Each number is 128 + 32 x the weight over its row's rms, rounded and kept within 0 to 255. Layers, rows and columns count from 0. The size above them is the row's rms in percent of the matrix's.

# layer 4 attention key, 128x128, rms 0.0996, rows 109-127, columns 0-63
size [113 116 125 101 111 102 112 121 112 109 114 117  99 115 112 119 109 111 112]
[[128  84 121 125 139 104 123 154 163 144 164 181 190 131 126 117 165 155 174 119  52 122 173 150 142  98 136 116  81 138 159 142 112  88 168 109 107  95 127 119  99 142  93 123 192 131 105  72 115 153 172 143 112  81 190 162 107 180 146  71 108 117 139  90]
 [103 146 109 138 152 145 104 102  98 155 101  77  73 119 135 119 101 109  99  84 173 119  69 104 126 176  98 131 160 134 111 104 146 131  74 120 139 180 142 162 120 141 180 125  99 152 178 172 155 143 102 126 156 184  80 141 171  74 141 177 148 139 102 111]
 [152 152 111 180 163  99 108 107 132 204 161 186 131 147 122  83 123 111 122  83  99  98 141 106 112  86 194  77  51 151 124 148  89 115 156  94 132 158 140 137  85 143 106 105 205 106 124  80 129 171 131 132 138 141 154 162 116 161 103 122  82 128 134  92]
 [171 138 127 169 130 125 158 102 127 186 114 164 125 131 159  90 139 166 147 151  82  81 132 154 107  44 202 128 135 103 169 102 155 126 146 107 115 128 119  96  85 156 110 105 200 141 113  70 100 132 164 173 139  93 125 173  99 114  75 117  94 130 119  73]
 [108 127 121 122 144 125 121 145 115  87 118  66 132 118 136 166  77 106  99 122 184 190 121 152 116 182 103 158 172 130 122 108 175 131  93 160 152 126 139 118 129  80 136 102  57 118 149 164 142 166 127  91 117 169  85 108 162  50 131 192 162 103 149 178]
 [100 143 118 101 174 132 132 135  63 146 115 114  77 123 134 139 115  94 149 108 170 144 107  48 192 143  75 140 125 119 110 186 135 101  83 134 127 177 152 130 154  84 155 125 105 144 135 159 154 141 123  41 162 140 132 105 132 118 126 122 190 123 104 170]
 [109 115 132  91 126 156 141 146 101 110 128 104  76 104 128 183 122  95 113 106 196 149 115 113 158 123  87 138 156 119 102 108 173 127  79 152 148 131 109 134 191  95 159 117  99 149 140 166 157 100 106  82 146 133  62 115 170  64 118 143 178 113 146 153]
 [114  72  71 208 170 101 126 124 111 147 129 133 122 147 155 143 144 140  89 105 136 161 100 190  92 122 101 103 187  64 157 208 173 117 123  63  40 130  99 143  78 129 106 125  90 101 133 104 153 137 160  55 165 142 118 147  80 209 129 129 173 127 144  58]
 [153 165 143 106 151 102 165 116 160 109 160 178 127 145 141 134 115 175 173 203  95 124 146 138  99  93 145 101 113 148 160 120 122 120 194 139 109  86 128 127 130 128  62 139 177 159 105 114 102 146 152 138 116 103 180 114 100 138 137 107 132 146  84 136]
 [147 107 149 121 105  98 129 131 155  99 160 175 178 129 115 124 168 155 172 139  80 116 137 131 145  79 158  98  88 124 156 156  98 108 203 128 101  74 118 135  80 143  70 127 187 113 107 113  80 143 143 151 121  82 196 165  83 174 147  94 112 115 143 129]
 [160 150 133 113 157 147 161 150  61 163  89 132  84  26 173 171 180 125 116 108 147 154 132 117  70 158 213 138 149  98 128  88 137  86  73  88 134 139  95  91 174 150 133  79 119 138 133 115 119 150 130 144 123 136 101 184 113 130 121  91 134 124  90 107]
 [133 125 127 109 122 174 126 136  82 143 105 101  26  69 111 138 116 106  96  90 147 142 104 100 184 132 108 137 135  92  98 129 170 107  69  96 126 169 118 136 167 103 170 132 103 151 158 153 186 116 117 100 167 149  77 132 145  77 103 124 135 136 132 131]
 [112 101 119  80  87 154 106 139 164 145 127  90 156 109 157 145 121 109 121  57 177 147 136 124 115 197 154 218 179 128 129 102 101 142  75 104  99 101 131  88 141  90 182 127 135  99 131 156 101 130 114 117 106 140 141 133 118 114 161  94 175 113 155 130]
 [172  88 139 120  78 109 115 124 136  97 122 156 149  93 137 153 187 151 140  89  92 124  74 155 100  86  79 107 130 134 194  98 158 147 173 134  89 112 131 179 139 147 139 125 172 136 125 122 121 112 123 164 147  55 153 152 124 175 149  61  92 110 140 127]
 [110 142  97 144 124 140 123 119  90 113  98  88  76 112 137 141 100 109  91  94 171 164 108 147 115 142  71 134 164 104 141 115 177 155  79 131 163 160 131 154 132 136 191 108  75 136 170 181 161 114  93  64 135 169  60 117 181 108 167 190 178 158 144 122]
 [157 127 135 119 138  88 121 145 147  83 164 158 190 156 137 121 166 122 200 154  64 116 107 156 172 108 144 123  65 136 161 161 123 100 208 135 116  75 125 131  99 147 107 145 140 137 102 129  99 106 100 140  96  64 190 123 126 194 149 113 119 134 121 156]
 [110 131 156  94 162 140 136 147 161 107 159 157 205 138 136 125 157 138 151 158  81 138 205 154  82 103 158 132 107 132 164 134 103 115 159 105 110  64 146 116  89 162  80 122 172 128 120  91 113 126 158 138 113 106 182 156 128 164 151  81 141 142 122 135]
 [112 167 119 133 165 151 137 133 120 127 116  79 120 121 155 163  63  89  95 141 172 158 118 127 142 180 131 157 162 124 111  97 154 110  90 154 164 146 147 134 186  99 144 113  69 145 167 181 138 148  97 111 146 129  82 113 190  57 117 202 161 143 134 160]
 [129 149 174 109 148 119 151 118 176 140 151 152 184 179 145  95 157 155 148 194 104 122 148 101 147 156 222 118 114 128 116 129  77 111 163 150 127 120 108  84  75 151  67 118 178 108 104 101  70 169 165 177 106  85 185 127  71 130  97  99 114 103 126 135]]